Weights of a small GPT-style language model, trained from scratch on English Wikipedia.
Architecture: RMSNorm before each block, rotary positions, no biases in attention or MLP.
Training: 1085M tokens, 4520 steps.
Each number is 128 + 32 x the weight over its row's rms, rounded and kept within 0 to 255. Layers, rows and columns count from 0. Numbers have three digits each. The size before them is the row's rms in percent of the matrix's.

# down: layer 12 MLP down (transposed), 2304x576, rms 0.0347, rows 111-156, columns 0-95
# gate: layer 12 MLP gate, 2304x576, rms 0.0347, rows 112-157, columns 0-95
# up: layer 12 MLP up, 2304x576, rms 0.0347, rows 112-157, columns 0-95
down111 100:144139118165151130147156096079073120134062131132187152089118138122115123123083142152169114102170092137098129160095091110102135152146108132134123121044152137106113115116120097144128152116140113101151146106152100125130186089105149122110115115106126093103150133110081108111141141168173106127
gate112 094:144170142149146162157113114085150092090116126074173114085126146135117062173133142149135154102123186135144116054166150124150102101089088142143164119096162104136130067151109110209154150129054107111168107114115158147125126087060109098207129153101151114146094151072116126104136144153095189134
up112 096:134169182135071127097173177166198115133106109125137132126145148145119174157124175076109187113106132161088128114130083076148139164132072141088123092131112135063152151135170126102093139115122114104139131146140102116139154087134092099102152165131109123143106142139113132140176122122149139138
down112 098:090107063171104118148137126074099158156083119187057117135088080172087081146057092162126090113112092132115113095144159132091104104140137140126101177114132139125115100168154145050156111148147139158116110090090129112112106152126075164154096110167105150091101175161129155110090132124148136080
gate113 099:101138076122151115070079144120168160148133115145168123118132148084167103119083165103141108140116089157074118126155103146119147121114097104096125116122186114158099131183154165065108174105096113139071181085109136111142166152142202163154127106110101142164116188170174138109032058183146150139
up113 101:161122114180119106111150087190136090093122110098169139140158128159102104129142112135119089168119123161060135070145141207141123171134201150140101151112117088114103069160073137188175134119090122156121136185115111143151161141112150105076120165165153134105132102097146074118149110106087114133
down113 103:140133147160115141116194117205108119113083129108145106107117096109102097116145146161133132142126157115132141136164124174183148113131168179153066169128121160104117139115051069157157198120110092116102123085129137154174137134147128135125122152119123169103132144115112134189182197168095112134
gate114 094:150155158049133078128162174146084170188146113147127140113113168057115165108093121151134084128130154156127084161114135154108188191109107159151122136128163150148118175155188090112087118136122124168185086092113163089107116153192119155141127157135116143124132128063157153080073113149148089110
up114 092:148066072140101106098133110199139166083146095049136110132075127138177135126084124096132076112137089164083173109125131168145146143119092173129160163117143111133209100141089167135103187154150086152090160143147163130161154112123158125122140160114053154088100087125075102121128056118154160122
down114 099:114105140088147141053108178055163164137166128132102127095130140135070142107156083111112147186156086117215159111142113127117100108066176153095139171098081137178188065094142201128165135061085084187103176089077165061083080110108131165105122169170113098129121138123086132167134186054159139101
gate115 089:148100142122147127137167151129138117056137173139155078188183105084137117117143135130118123170184136119134087065183108142120080115067089189103131116147137197152102129143167077097089063109173175125159143172080150091117160118145149162093201141083108167082112110179097130145164104093149129123
up115 089:115139138125111111157136110103143079142132169120027147137139136096131130102147110178119192110060121200123151209162154130106122155124114088133117136146150063087155132041119126091098142103104122108117163123178133157117097132055084135142093091159138085179162086124131118124101187172125163155
down115 084:156179131099114095124094121094137158089106122118090142137163129123148093092121125213133157162168164167112107152191128159079103089154131117102090137107136114126106120117109130117049134127107150125151068132128143115129078095148151165089156173135067100118152120073180202124127154049190062098
gate116 096:149096106133151164144102066151138110173155143137122153138118168140108159202098082181135174126105104059164095081118076192102110115080155177142121093126122136102176125142126091157085071175143109155194133095101101153156049088113128114141111072155093174170144149191104123136103170135075069098
up116 100:116142137146121104109099091117109120198171129172103193111133141140101141097207118129158183204142093081148072139147110145106123118125109100223114163135186145143122139093149112157139171127138140113137137161093151155147094162196117119116118155148093094150164088157044114155144146125099079109
down116 104:126111111106104122096119086114149122133151110167086183110109128169089111159139136149191112150136112105154130061163161189071118132108133159137083156114124107117095195117109134094146106153159089124120157157109097108119116124075150082149119103100069168164176109162076155111212175107109134081
gate117 093:107161085172100181159105112124165147150205125141104112114134141148068081101113107145146093112158110118115080104119135124091134092174052120105141118118085096121195152137225154111080080137163094078173137089138140185143112106127125141119118099094120150128112137135107135162124166143180095150
up117 092:157121078147138080109063157139102148141107126156094108098139112166182112151134142111106120121135126152133150135161133161100083081114158116158125078188113149167142113135127164095171088166100092134054182116109177166140133077117099129129124168137136124109157141117157099165143142152147123140
down117 097:151107111125099124118108080144074142111107126106091077106172183105135135127125139161090164156125106158106113091118142092133133141142195104160079097175140129147156158143090066127133134175145187116087096112076141086241070137181131144083151104133147115108109136125177137138117092113151116131
gate118 100:144134143065119138134130148183104119103075088168109113139067134150127082166170113186125097120067074140157078179146151126077175124156146082163175154115189105157167119064067101125137114070073084176145148142088126157166135064089118113099125104101139115103038149181137177105155130103143153135
up118 100:108128142102122113170141092148093085138129123187133132113102053172145110146171097178167084106138147173182094127102083127072134124129150131203126169176114134144081182134115141136116135173099160149108136107156107113162123145099087116074144071160148134151099128152124200093127132147152190114
down118 102:118176135115164100121086140154164140112051116121130160065119084148156107116137098104126117186073160080194112108167147159182162157195163108158101134093120170124153095129069095137061157084096113070131163175100093168163131166149100144110111160133172106159151082075101126054146111103119115118
gate119 107:101119127166070087108100060095172156146192062120098100103174109173157186149156191166156095122139098110162152178076077134153091159143151104147164137150043119104133126083109152097106106073136071117079148149150174100161119128164118167116161097098130114106095100101064117123150119082117141135
up119 109:115106153092140143085112107155103132123165092102188131140124127114151144192147176098141151096171122068092134186062109108109136133106102091113153196127114150104155150107132197179132094144208138084072139136193087157116116100153165109073125110131138141034139090126038106155129117158104209136
down119 105:100113141139175126133089106214106123097115139131116128076170082150160163166154166152171144159123140137177021202073111112088127118128126129132170204105070131092124134138117202157093094118145133094066143130172132119103130138133140128155143059165082126078097152127160071129147131171112131138
gate120 100:123158158131152125126146130129123178119126124100172107126091113103178139130145118109105159077107092094123113156133091142133125061149128102174166188106112124109132096141088102128117074127100064130092138141114175155096126074165108118130136123122124092075121154132151134014166102135148130170
up120 102:100164138138126116118092146130092052088112160051158144149186138121107106132156109168166106185177166169133115164184124150138123140121110086120087088085113118089040122080090099143093108124114172112133138089196109126127125213131125152072109137164076147169174114151163143136111142116097124140
down120 103:153138118126100067126142147142152075085114164087124118129148197103124131132117151148107162149107163108129095139098161148138132104085089161092093061114170127099067141117136125147146115114125105161126108146179144076108141121113176152099061146161176108109106138089134062194165132105110114204
gate121 102:149160071103112140103113152094103067122166115144180165121162178139133102105130112164091118148117100145110131138162140145156128144163139141152089106149130124112158119092062072071137153105093108067141098165167168058154150120151123109113117064137186121138131155134149078177107161143124156141
up121 103:104133123124149111142232138100102123122135153107140120127135133152158175114159108158151146088139116126148123093152110125156170142123074102072127093162148184134095126113117112085056103106080080128159130134150106097100125094073189174152108070163110114133110159094124086112095139088039134123
down121 102:140111114116118118132094143139140137138150102122121094166038137081075110152182126097094075143156169147135176202076130076114043075142149164168135165085130156086152119144110186120105103168099098159142131146154080180136085168151105116165141104120129136140139091179122192133137147083130075124
gate122 096:133106094110076108169150121187126138144092145115125122141087122102128097076119140130075121151088064191105126118141124159121164075113136127110088150128146071118137125073102117102104172091099091091137155097161170155143077129139129132112090121150154177125121147136157152113151191188133120103
up122 099:103097062160137135124103136195155184161097148148116186155127150096140117086081147128142104164125094122121095164150129202103182137113192116064116139109040090098118141102140098130102166106133180167181166115133210120166118147139141114117122132143116208112155143112106148185109138156137118182
down122 101:114090057124131127142132096155159149206144135122118151123099152030191130114047168160151125139116118105062069096039113161118116074125114162130140159117130144107140179130182127122133123114115154101106074125129180131111099163142145129115143119118135206112088121150100146121147187150106082161
gate123 095:118160134082161082164168057097153109134089140127200173096159044098165182147105140119143094151110126147089181114111159106220110148129140104109174114126064056144111038094122132164141132154117070132137167174067115173174149127023121149152135161109106115060105183149103124121077079133133090093
up123 098:137082062152166142123101147150131144097173146160075146143106145130122175145113103075131094088129083171149130130126108171134100134173088118158158180123121130163133110126133104094098128119150185153123147092148192142129136092133145160167158173064138117116100130130117172104107140071098138063
down123 099:111122145052148104115147184120119146144107096154138096204133151091076106135073137126140118078173093140102122103137127136129121114125124075145088157124109101115118081030206121151100080122151105105136087108148127137159145117135113133145109065160166179076119148047089113175112129139106110149
gate124 100:147088179054132101131135144101185145152133181138121053116128091139147110206169132116106163121082118108047099065110136172184171063101125120094141110123118161093096184086111098100199134166119068149147122115109135186184136125118131086162082125108103149099111122078152168097126133135112081138
up124 106:126108119136104147097102187091234109119149145121119127145111106122109114192126164108095142183088126103081087067098144165110184129153141115110079171106151137099120103097138107127156095095119127092122155156093121103119168130133207133179111121125095152118121179122109099124153148134149116081
down124 106:135130144122096125119074133119178131131175144095165103171118115146129142159140142156075126165144094128104055150135135176049193059132125079079085158130122150121101165131121165180116134131114078144133160120106122093168148110141163056108159132121128137096121098127113110059129145133169029169
gate125 103:129118138117199109136143151187130167140133104134091130116165142117105083124148080143115151118102096141129121138067122110179147137045079198142118124074153207168124126058185123157106088114119158099130149124192166132160121064143145107072128154145120083141126148162134145048139131146124102123
up125 104:106158124160146131140112111065141194108089106140110124133143072134103137143132105103128180159146139130139122177123118140123042081137053210141132139082182149163069190131146109104148161120089136088128088083134162116108139099104122082152126147124144142134178103097162100103130123145057109114
down125 105:150148059161116116143094106100148136149181156148084103092116114077120169119170141104077151112143176091132065065117150160133134171141134141166141122124173093082111086103171095079098136141126134121096075144185208096098127123172130172092199110108125206181155117146111079143083147149145151151
gate126 093:064118136110180154138119120136089177128190121137136193108135142133132117113122155123160140143131135105118081154084156135119166118107127069175136155173133089142124154117114137164150113132124134134187106127128076144121160081060116099144106106102151090111072133128124144124106148109103143188
up126 091:138062220132140106123131166150142129120109136137081124126119115084098099128130141067101064167175095163093116108154099106110149111138114103114109197133112153171141134062071148148172110160155165097140171158128144154047189131129079079121140131163139157136126102157189148110180138069184169130
down126 095:054215129132114136064095084128099138133174188145134153173085118139124143139170148131138139137150130101157137104124111165092179084125161080144054210101110099161121132083080165131048126160163186095112134126133152130138163152113136134110132166097164066146138113159142155144153086112132161209
gate127 097:035050111103135152089100089118156076083107092141149092111105132134111140117106141125186071120167112114138094139092181131109100191092144130136125130119165198121123116137159093159074116210144120112146162152125185142162089167106136103089105157195165165139169125103120075161158131116103093080
up127 097:114126129167105136137105101140119141104096191118174145087157115121146160121095072184108105158117129106138082124126159038149172014144112136190139132143184049127122116123174139100167137087088124112127176118105106044156162137113104114137146145150088144125091138144151205094118119069139121160
down127 100:138085077133135141141114133069071099137137122113132140069136123103180099087159120151156183132125107130116115061091085150182115056106133200165078147163148144135134096097141128122132134100113166137145182120180161144104096131104128083127131133116149125084127144132216160119048095157123129200
gate128 100:159108115135077107119135076149092146177151091148082146156158105157149168123078144134137124124074093111153097104079101125125150165125085113101118092086160160110148191128142147131172123142130107093146124117135169105114060138064144155102095141156077167167107185126157152136144195138143150128
up128 099:123130155195079107106172130149123139175187070153112125135166127149134140099124129127138143137080157111158100103165143137115122207123087111091117106077129122156143181143136115113146140181110156107132150127139153108098069152071089139113088184099062144136107148090145124125167157153154155135
down128 105:094113101146095088046109090100138127176129122145168093130152137108170185104111064153138118126155167110183084116097118157118153108093086105062182116102097149101172191169052144139145101154121103138162134126138165088154113152057106122157121149126096137102164181115084133117187119111197122170
gate129 103:127101194119167111160149159111104064138167118138174120113160100130179124108117157148132047156115123113156075074129115165170103079085101139095187148137116133122145122106150088073135170167087121070102067152144115084128153140170125159116113102082098104075080097073092137132191131070164109133
up129 100:149116128169123108112069178129143150148161145101129164146166069114132188140132159145168118139119154119091139166196115079048139092193096085126116137149165139145089130087130109180163118134124175156113174123103077104142134101180073125105113152116151116108158114133182131129160093141143125070
down129 101:093126200172141106158127132126085117139136131114109145142173088123149145135136153117187102082109085124062151183122049121132152139140105161120128164134158032154097102034112101098064145120103192092145106135127123110101106116186127127125133129075137139096104165116125155117165138137125201141
gate130 091:124152120162162143094136173135149130133205182121138077089110140114133154130132137089184171121113132098128143114168131101179151133158119158082142091127140150095218093115122124129086120133116113126128088138173121104131076107107064160155088132098149126155121156216095203165109099106140153133
up130 095:129134121101136135087135160133163146096222160142122107099153117176123122110123165099224118125084119099149125121140133150152159132126104145142134060172156185158181118120172153112159107127132161093085070084172095069101112125149098160160171140094165100140112091156153107182131130138111123159
down130 098:109105165157198116113104170114061139098151132117090155124173120105105128095124075068130085090174108094155181086121127090176125116163066073148147088111104102154101116110128140163138169129135072145140134134176089156095120098112085104042132132145180103165144168163154118067133136140108112114
gate131 116:163101169107064075136166144121078130183070128117130099143173152090127140111136108072150158139114129161080167151160167172163121181110123079104115213101106129167172165148153154162159191091133090172160126165140091098125082124144139168146143142095151107134183122109147116122031127099119131068
up131 114:128137140126079205118210115162109127123126151122094136112126077129161108152181094134134125125153126156112158107080118150134175103133043148078130090124140163173070134077094136121102115116134166190140150097136134146161156082086096124101163149128107149141071052124147137167174149142129177128
down131 112:175126170153105186111206120161142131116187136091146235122159084127154126110198157155105128083121115120081128141068109126156124134135096103132089071114161171159066109086107150109081133131101165200142117144128148108100157086142097135139153132131120149099077112105098174140123175136086142102
gate132 105:140074166148117142149107139153038175159169135097144131141123108075171178121055113126165088071112087124132143130142152159102089084131098155162142107138168170186115160131120177084139088148142180133094122158154146149150102182081121170106147140129133104126100208097135074115128145169119142158
up132 107:079134102152106150045076132111175103067081117136157138175152128180158148111177086124106145153193144177111100122096092097111198187118170113169140089159111102127141129067097081112178160157113136085146165111106072125171148098124075151139139050120118136105108083120110160081100183132142129071
down132 100:087149154116120156121202123140187124109131130092107136116135138162122190081163134142115091150159107153160138159103112134088144182049170130175123151159133139137184101085138165143118140088127162089174113119121126108147100139088143135107105113111130186082119127112141148077094136137127143136
gate133 104:094158181105155087175184108155136197121091088169156238138148075198111145163102148076140150073197134127121149161119110106156114139143104153140132143121135178146196120151087144167131163102151122105165105140152113133065115121152153118131182165125168130163124156095168145181097115079130129150
up133 105:153066082159113165125106108117116067134165098079094139083129158106136140103186104159156115107054082090046148135093117228113181105112186095103049084130132102100116096106165112153104141196143098125152118123105121081183099067093138123113123072100076138116120083157074109111161164129096108119
down133 108:083058123147128158131142122055116081130138117135091111099111189099102175112173087145094144121091120141080112196148156133057155162166157147091084126123143144093078113077135083215110141099239099169071130107139143122134083107097096154121177126146120103118109124140104091184095139089077123108
gate134 097:091105142144085105131136066129148141141166150134061136135151103098168061180147173042160105115156128142158144071101108118153097094096118058165080192131089122073108158074115143188118140154074072122077110171147071169130138161124160119144149130231113124083121158122150135101129104056110143068
up134 096:113127134088121120123122064129225095085172166109140148123118059132084190043130119091140136096121129138162115181173123202177125191144089122103110172136116159088107195144170152123101121130144158117145160169100187120172138134093166148152113136156157152081109055115124146145126170165092067151
down134 101:109080080157121134115165089121142163120164112096107102159132126103144210111109093133162103177114126053141177108144100150097095138150127104140118152140129181138106163135125104134125110093134122106098112171094102113164151156121149141135143117154185133137106128089126111130091192150104099142
gate135 090:159088059127128132096127102132130124129090159112135155113107104120139076128130112116136133152158156128101123165206133123124123078115144133092121138137116170114127126164139188095106111136182082111202110125107102153131186187130112102130159090091123146104077109106088099189093140072131209141
up135 092:133084168144155185106081114128137114194148143168124134158170129126116176137115162151154150068121099108092128063140115147142125184165101116155133203189122114138157121134093092141166122050120156153018138100104137139178164108107145086127114135126124121121134086018124107141123142172186083107
down135 094:123121130095127123040099144153142109165072099167143103184159094123182126153150133059126132154135094155124097126154124147128137104168127149119132062183115102108171107132097120115166115135171140123112101135130210114152132129138137137122110135086127065156128158093136123103101147140127120082
gate136 088:103166091062176166115102170101124133097113138164109123139120154124121117105158127153106082138174144177196136134113148140115109118111147112139149097064150071083150134112172156131158135158117114132156145125160088161112133151103114118124136156197147130129135105126132113131095108151135123115
up136 086:133153089058104025166172096165134129124137127091123104150096156115219151138104125114171133111153103118043150152105160079090166103122100131107178135166111204121124132150108095097114102139152178091069135104107152131146187070162109166188198090035149144137077168144090119108167141087120169148
down136 083:115157143089113123092091125123110114141144130158140190133122140160148151085128113130156081196173190110166083109125216164086104128071178086046134076158136128105136147139145138141136116101121196126150156143155111154185077164184102085076158101123094075160134101146119170095125084193140184108
gate137 095:128118137123137177120108136097134099163116204178142118120093111088122140152092085122126126179136113129125211090064112141139119126171117110146162097094108074142125062094094168142130129115123147101095156112102097113142161110124114187207099145115121096129117086155193158110093114117160161143
up137 096:069114153128107134137073109207145129115136096107122117123136172150075088138167153116123213119101122139114086161109164165168120127116164128108144164146200143088128108135128145173194137130144044117182109098087128112133129126092122100027141124124134147137145244107112136118105106135158088068
down137 099:136129166137124107095170156115160104155066160125199125163135127154139113121168150112176116149115104113101169140143113127117141128146102097119090188097160117101150118095126121114130168155088135133098121090090120135097100123094118107062144147146110098160141124141129122117164109135109098156
gate138 099:149170123099111109122101128114170138075157120159175130086172078122143149143161092122113103099126083120108127087181160158102150157147107100092141118167108095156177097095089121087108096150145160133140113141077116148094086136093137134185100152147116112122136143090157074092134151130131153161
up138 106:106150127158127069132141102113110090150157073136137124124085129127155085095110060104115110166154192129159122097160113146081057086099168115140142177128134133119146118062131105203139113155151148109118121150103100146112140090132144195197140113145118117190096149106127132109156156131088144137
down138 108:114172135221153152141120069146071112143156099163073172113118081155149173097126157130106124144119169149175125052114126132121043094122140142127105147132171142180140084128119096118143153113111076141114127131126173105120172159161127103146080105123115068202128115155122135097135082152074141111
gate139 099:060123161039145156157167127084118126105144144129070120102084169112127110126155111108171144126116097111187083096157119099149194143116139127120123160157105116118140102214115107154138171169146176150076138098109139115135114163110135177109145155141083077153143118149146138119155159134166146130
up139 101:163146161052108130121144097112143137154116128137082193118149105138074117077137071130103095164155147121150167098162143163130072192110134151092156142135175113100123103120106140105110117082093138173137138107160081209120133110166051135076133106106098149135152201107128107081112097128124098137
down139 101:075145123120211099130148151080154126096154158184082131128132108137087116162132113090132165135121114102111158140105120170172135108109126139156148115131177072137140127094096143157141125179147077099084101102075158156129083073155096165171123159085145126104115154094136167085150160097093129166
gate140 109:044134146160100118166076086082136240121082154171180110130178099151125125116194108146122037140150096134147148119141073106119091139108101141195143122146119108140126103156124131159187118194113103058190114161157135131150173154104160103126132094115169173142108136028108087127143120120139075132
up140 107:130123123089117130090146147096079081120117120081150125156106152131114112150130126077079156082129177128137079133072157122132214138139116107125130123092123116111057098111121127146120102098130128132136153086125089119044125043134105122090067159135148117148154145149145102129155152218110074089
down140 107:152153118125113116166196184116068125131151141057055098106160138104081099160177135132124148099142163133048106188068139142104190074129153132105064134130140108116116121132088094148128109108142123142095157130091170129102144096126184111063119150112151100126119151140165119113136157132091136111
gate141 091:134100175096118081116084145188098143134080125151139139153101055184073137085120125142149144162117166110095115122153150138147105118127132129132067136127088129103149097154189144117091183176163106132098169038108108155094127123165126139126184080168126130078164145121120114158112093125136191087
up141 090:043170123144141165160127081081155116124137090081069115138171164124142193095119168067158177131152113122121083116172118082166125072148121135126155110105098150123114078171132130136136092092104150097117099109144075136132168144150127083073071129157175088154083141061106108159118139164145079084
down141 097:158109095163129177192098086118161143116119094144122110121130144102115185155129133141192104121109100117136097096113101112178131161102155111114103102143140096067132146182122082151149167131128094168118149086195119169154166144106121132097092126171155092147086161174079066087146059112102160183
gate142 105:146139150138142043058130136154101077166126159133101090100147130097114091152126147111141118098105098127128165106091104156214160123158092168098155124138151246190143152078085127142185149161155114163110154161114133152135075194167122120148171123177105115060137157101140182159119147105128127151
up142 102:141107133106090116163140088159152171135090098134142104163088203191174128074080166121173127108079110091157135139164150108088170091113147112133181086148171158103119099142133121099110140158095166096104129164160081108100184125188136102125125165088156106070148097143102128138141153181161087152
down142 103:100115133160082146128140121108145182094161128140139133097108156170149117120106136104151079061093095104106135134141119091139102168132196115100121112129105156156120078090134108130155090140081144112084146137146122135113162092163133115126104139120107139098138155135144114204121133153154086050
gate143 109:115142140103104140090142100082122153100130183170126083101076142091082092173121156126115151079148113166149123125115175181177086099120118136128128117110087139124129135110129125134109112138080102119114118162148100181142148156128132093123083118089114161122182184163184128131176133110144070151
up143 110:123106123187192196097121188145109126143168091132115101136131139070155130089202140098131082182156168127128152153089095099083160139103160090096159168217133140151096126191113156126157188101151152089094103199145132163117120110178112131137116135089109135109119175141150100125184127105115144109
down143 105:112151160080134088086072107136117152189133138128145069153130178086117159095177065131098030145101154097181065160121148153178157119151134148118170129154100072180086144116048171126128116083121132149120135143116158121174160165126152126162117093171158104119099117165162174108129077067164096142
gate144 116:145166081036173101081167116115161145189178083156138098154129125129187118111127081132083126118137139111143129139104149120131090150116141097111137127082102103159125176062116076154101084104108122091162127156135129169131107111104099148143156134151125140136073059133126115109162116119141130093
up144 116:119144159219072171187145128094121137151137163102116128103112156143067178135131145122179167157086112129070119104178135133088148106117145149079085156151095122082091127187144122142127151153110082116110072115068144135143130152082177148181134147148144123109175148100149139129082152129160130152
down144 110:164117161167105170125117128076155142107082159077108121123051155169177123166114121078154138110113126145100132097164109125100134081145152182129107182089130121130060077151082159131103130133125094172081131119114162221193164167138181159146121099142121154120191192094128091108159176067067114095
gate145 098:116161117126107134111168132101177087137117150121090107150140126163157127133119126089165113129156099112125140145166133062127114134150206095175144063108091096109102178172131112141159102098130112165109123161169137172191184124111121118168129168132122109132118112150125173137165114122122154168
up145 097:148187144109144102144143147064104088101108116113138070137091136161157146151139202073167082109111152150092134150197119115140173138103132113154086123066108072122153116173154079125153125084086079141104096133087116139151154147150132148092179164130120045101180152119171160123147075123081139164
down145 099:100086139138143119201097118167121155134137135138087112215139153125145070143136175055165135140119113027157166153101141173151078153095105120100182121082166119168095143134123140116113127083078176114131173146122201056165138165087125116199133153141179067187093112088122122079178113163120090157
gate146 105:156106113077128170119129131167125188150086117095139155147124088073108163153162099104042150149162107137116113137075160121179126160103145097076100101130129119093213090089161124122132150133182145092091077162114134155154128166069085148107157164123139117096173130090131109166172065165164166139
up146 103:098172146149160128167071087099134099184114132174102075130169176139107132150069135119127141129065104109081109131150117150114093062119158121123127210153132127064165113141092104082141156106105191125155146091142132168107172174144101145183148112128142155115111170139158141204111193155136149119
down146 102:066057138088146093136181110123109179174130144103194111151136119107097140146126127115113138060100144160086138129106137113141128124098171145143029161133118138086166146137115101127155186149168103131086094098141118176096158085119158054102127144151123083111114176152157135135162137130136120126
gate147 100:119070122178130135158101143109078118103127100175169133101173119134097167139082148147070119132095141112151202113139158104138191115118162129143100104138136149202118151135073112100124087111127104086129144153156133119102184130125097077143098158118188138054147131069142139143113138142069105140
up147 102:134204193152118147066114103150086120112153129104121113123124154164106119123075175142076109106152125145144158143195180162128133165125181120181112109173179152141129189097127147088116155051127106078167100183084119134108143129103178103160088123197124140079096105116136139147180026113150064152
down147 100:183112116088115119124148125125108114147138090151200200115113093153149144131113118120086084132069132082160130167172158102148112135108144099148145160141163152129118115074118143152056159157110107125144131146093099089086167132174153162132097028115138057177118124142166150167124154144045129142
gate148 100:166119158155132141141130106113123126091141095095142092129096090112058156130079145107165125092140089102187136179098158148162141123091087123175080095149118076091103175123056146151158147176146142121089108136102163165123092079170110156185110159132120116148163153151134122172121147126108101093
up148 099:132118129127167161127115107066130135169143136182075116147110164149144149164092172113148103139176148151126101153151120130083156109143163172117070148110154083156186125141128146175092129135126106101133103138167164118116143160106154163133114130156128113175139137145103087110137138116121096149
down148 101:123077109129162152107088101148083158142115115094144118088104130156143116167087077108141099110182119163145129155146166121104103070117101070179116093161168079152081095162130179144060179132183138057130074076147108139122091150096168116135137113110180044131096142111096126146163195091100116095
gate149 100:115153137152120154102134152099129155112115137095135100138143092082098089172130134112097151122127140128172084114105141126142187115128176102126087169117097113143137053111111120118174182172185160162132110145164157134141198117163168162086151148087169082134181125095128075143067107150176120123
up149 099:118123142115048102115161104155090121110098133167093185111137171111105050166214133092138086084137104122065075113146151110120125134103083137133105077080155124113127174121176070138094123145127159167091143114184123123136164141099131098080146162152180171073133126114143102139136132109130130128
down149 099:126093109127098157142083156152163094149125114121128108137089100117147161049110123161143171133145144108151122147082110119091105135177103135106175111158138111137085139118119113138129177142165127104161112114086127104078082114153157114077135147123059130174087109106121136099157158113171103036
gate150 099:163134156125104091124117099115079155177193131139122128143137060105199164133125126118105084154129135143108162097143171112150095157139109131148129096126104158116112092084115122113091108149127131115076167147119126194095107131205176178077147133135147134113163180055162109071104157077145093112
up150 098:119145141129097146132199081185133171126151115209123166080056175148177106129148107180093132124138123093156169083169156122162113166181073116117193142209143127091049134105137178139083116128152092089145121101085192145120144103138103140146153178134118140070129175119118079092144162178042144135
down150 099:092117069135086152158094154156118138068172135193092073095109143116085097100151112195127144158129094144167089101181111113081154112111095097100189076135149166185110145138122176073154120149094110122152140175135131138123127138139082111118141134104096097125134148194135167182108119109138127169
gate151 104:116092112104109109109158107168195117124150107157105167118153113132119083186083124162129073189103081110136111140201173123148133127124149134157138115139101065095144117147123092088102132152158145084175110121154146122120089133104142121207137144101129104122118149172205175105068095135150136063
up151 101:137077132128070092145174130135124163118142144184164117105085141084154134074173152114180120152165080116108100245117099143135171123155154122090211123126138152154128148058142113206151106140190079106182172208127129163088109131124131100129127111140104149143139121172022135128108077163167102153
down151 101:178136076116171155125076125152166134130134157078136120109160083143120144166183130148131161168134121144126195112172163217099087108116152173077110077137070125159165176118132145101089087118101128124110100142118134082099111113149161118132181179183136188099180103102089125160117172191076206195
gate152 108:147096070127142145083169097069098151143147097077105161095115130097112160061164097150109137063134145123140173105125109094107090056103146134129102120171161137147158136103147177114123107167155106133083034135094138106072108142128167147102121137060109115107117137152123125092111135143094122101
up152 105:160106194102112127122083112105137103101128134081107101117160114076091107177123119146091126184118091138052119120139155147148104202083152118126111110095107060198098156100126127098127083142128141109081154137158093210210118140141104164126152120152161141143122166178122072116120127146076100152
down152 106:144116130052063111106035115104032092137114142176061126162148169088134079161127139142129109144137174160073091110107119107116091180152145177109140128111098115143130123124104163092076113156044089116109116149137116155204107129166163116136148100102126171206125102198097107141131134079124145141
gate153 098:156087102172104130178118156123118116112130115088130121107135126172126164100098119148113081071173124190107165062139081128197163126097140077150132103099132196143137143035110187158159120088115115111141129140149170111123190159130151134137172137177106107162160138203115164109177061120130160109
up153 099:119144096141157083116130128089110160099175121118111155148121129142180117148126140070132072086139130123074129163093123105217088132141153133132106099134170165122179129163139123076181114163161126163126178113173167073206124095162141142176084114131127111120140085174138130179087075142177086153
down153 103:155153115150168115119140094083168145101112120089099133045102118100069083091096145070173082131144137124152183120136118131149053142178201126101092101091078179144117139065115117142181091141149141122120149065168168137146068101139071060112085199138140111057173111132132137136141104121149142117
gate154 113:123125165152158124151084174197154160145185121147146111197107202103121161151136121120125114170099121099085207153135151084141139139114055092098222196134145139124195105070147143127106104141176171131196130108101154156136109097091157111127139134133111103135117171120120107127106141125104111189
up154 114:103122116086116167085145094131066092122096126073128130089072085106164106144115148126113146062125147152082094069133120176078156133123188202082100127119187114126100133185131110105137156146092081135076161132150119083108147117139101076111168104140143186118148117094124108158149139129157151093
down154 113:104124063175101151159147124109104142151080154142156148075176104109148078127176112171134173038113118162123130137132086103104107129103151151103082093078130045148044156196114106136131159083025127105124097085160129121102135104137086128058125147135120140109153111104083103111130208145143165110
gate155 091:129111086113092132123069095125107146069087211070172113095137147147152153169077091116085159133088171116149179083151115132159175079135160116130112151123104085103210112130125118140123110117082155135115123150124125134084179135146094157046166128099095135104129059132171107110179159122119143067
up155 092:115135178155132114121151132167099155128124136138194174130119163128090211136147084160131065144137122159092129112201111108169173130085166140122116155102140123203115131059208174113064091085168137165115180113095072145107096120122183159176091157096115178161108134126149171125136116121129135115
down155 093:164155156150143101151082138199103148146151130141107161140126131109123082126135102079185141112120095114181131124131102178081147105152052133128170097155092150117094086124157104137178092142073066098117087094133145097098096165103106113086152133135151132107100086096120153130118167135121159146
gate156 103:097155175088123127153135155181139147140111134212094110114148102085069093134135064108121111082095093166129149143113135042087136143157138130056125144163146074090130135123135140105081145110090107177150077127134126154095127095134157070092112153122143120159085167123136157116102169151144122110
up156 100:119092125132193152125173134111110098146160161092111107176075127153154155118157163115107121214096126133154079116114173119110152102098115131132128112074117174115114103147099115093173113121178120049133126102183137118164105101124069153140136100114082112072122121113114186096110149106113126156
down156 102:160132129181167120163140076150131089125132162084112115100081100101168196117085147136126159137114106093145131105113124112133127149091107132135161149121102166140145151135095130113106099128118078109106130111140179111073098124115119090159118134079119132080085124115133086120081119151165114110
gate157 098:094092148073168122145095083083112135149104130090190116161178130151102137130090081112160112100062080078111115116101190128116092131075103097176101075109104083107090062129165118109104095117120106118107153117113195123170127169173133186119128161102145153115162108133095164210120139119091196110
up157 096:097128145093151102159165080128123122119178101116159181142188132102143159141116161187200086136120126136113081101133147137139073140178149108072136133070105099172111104074134116165125099122105096089123142108139075117130142141117140115122166132155130160119122182092107146125208103119171117133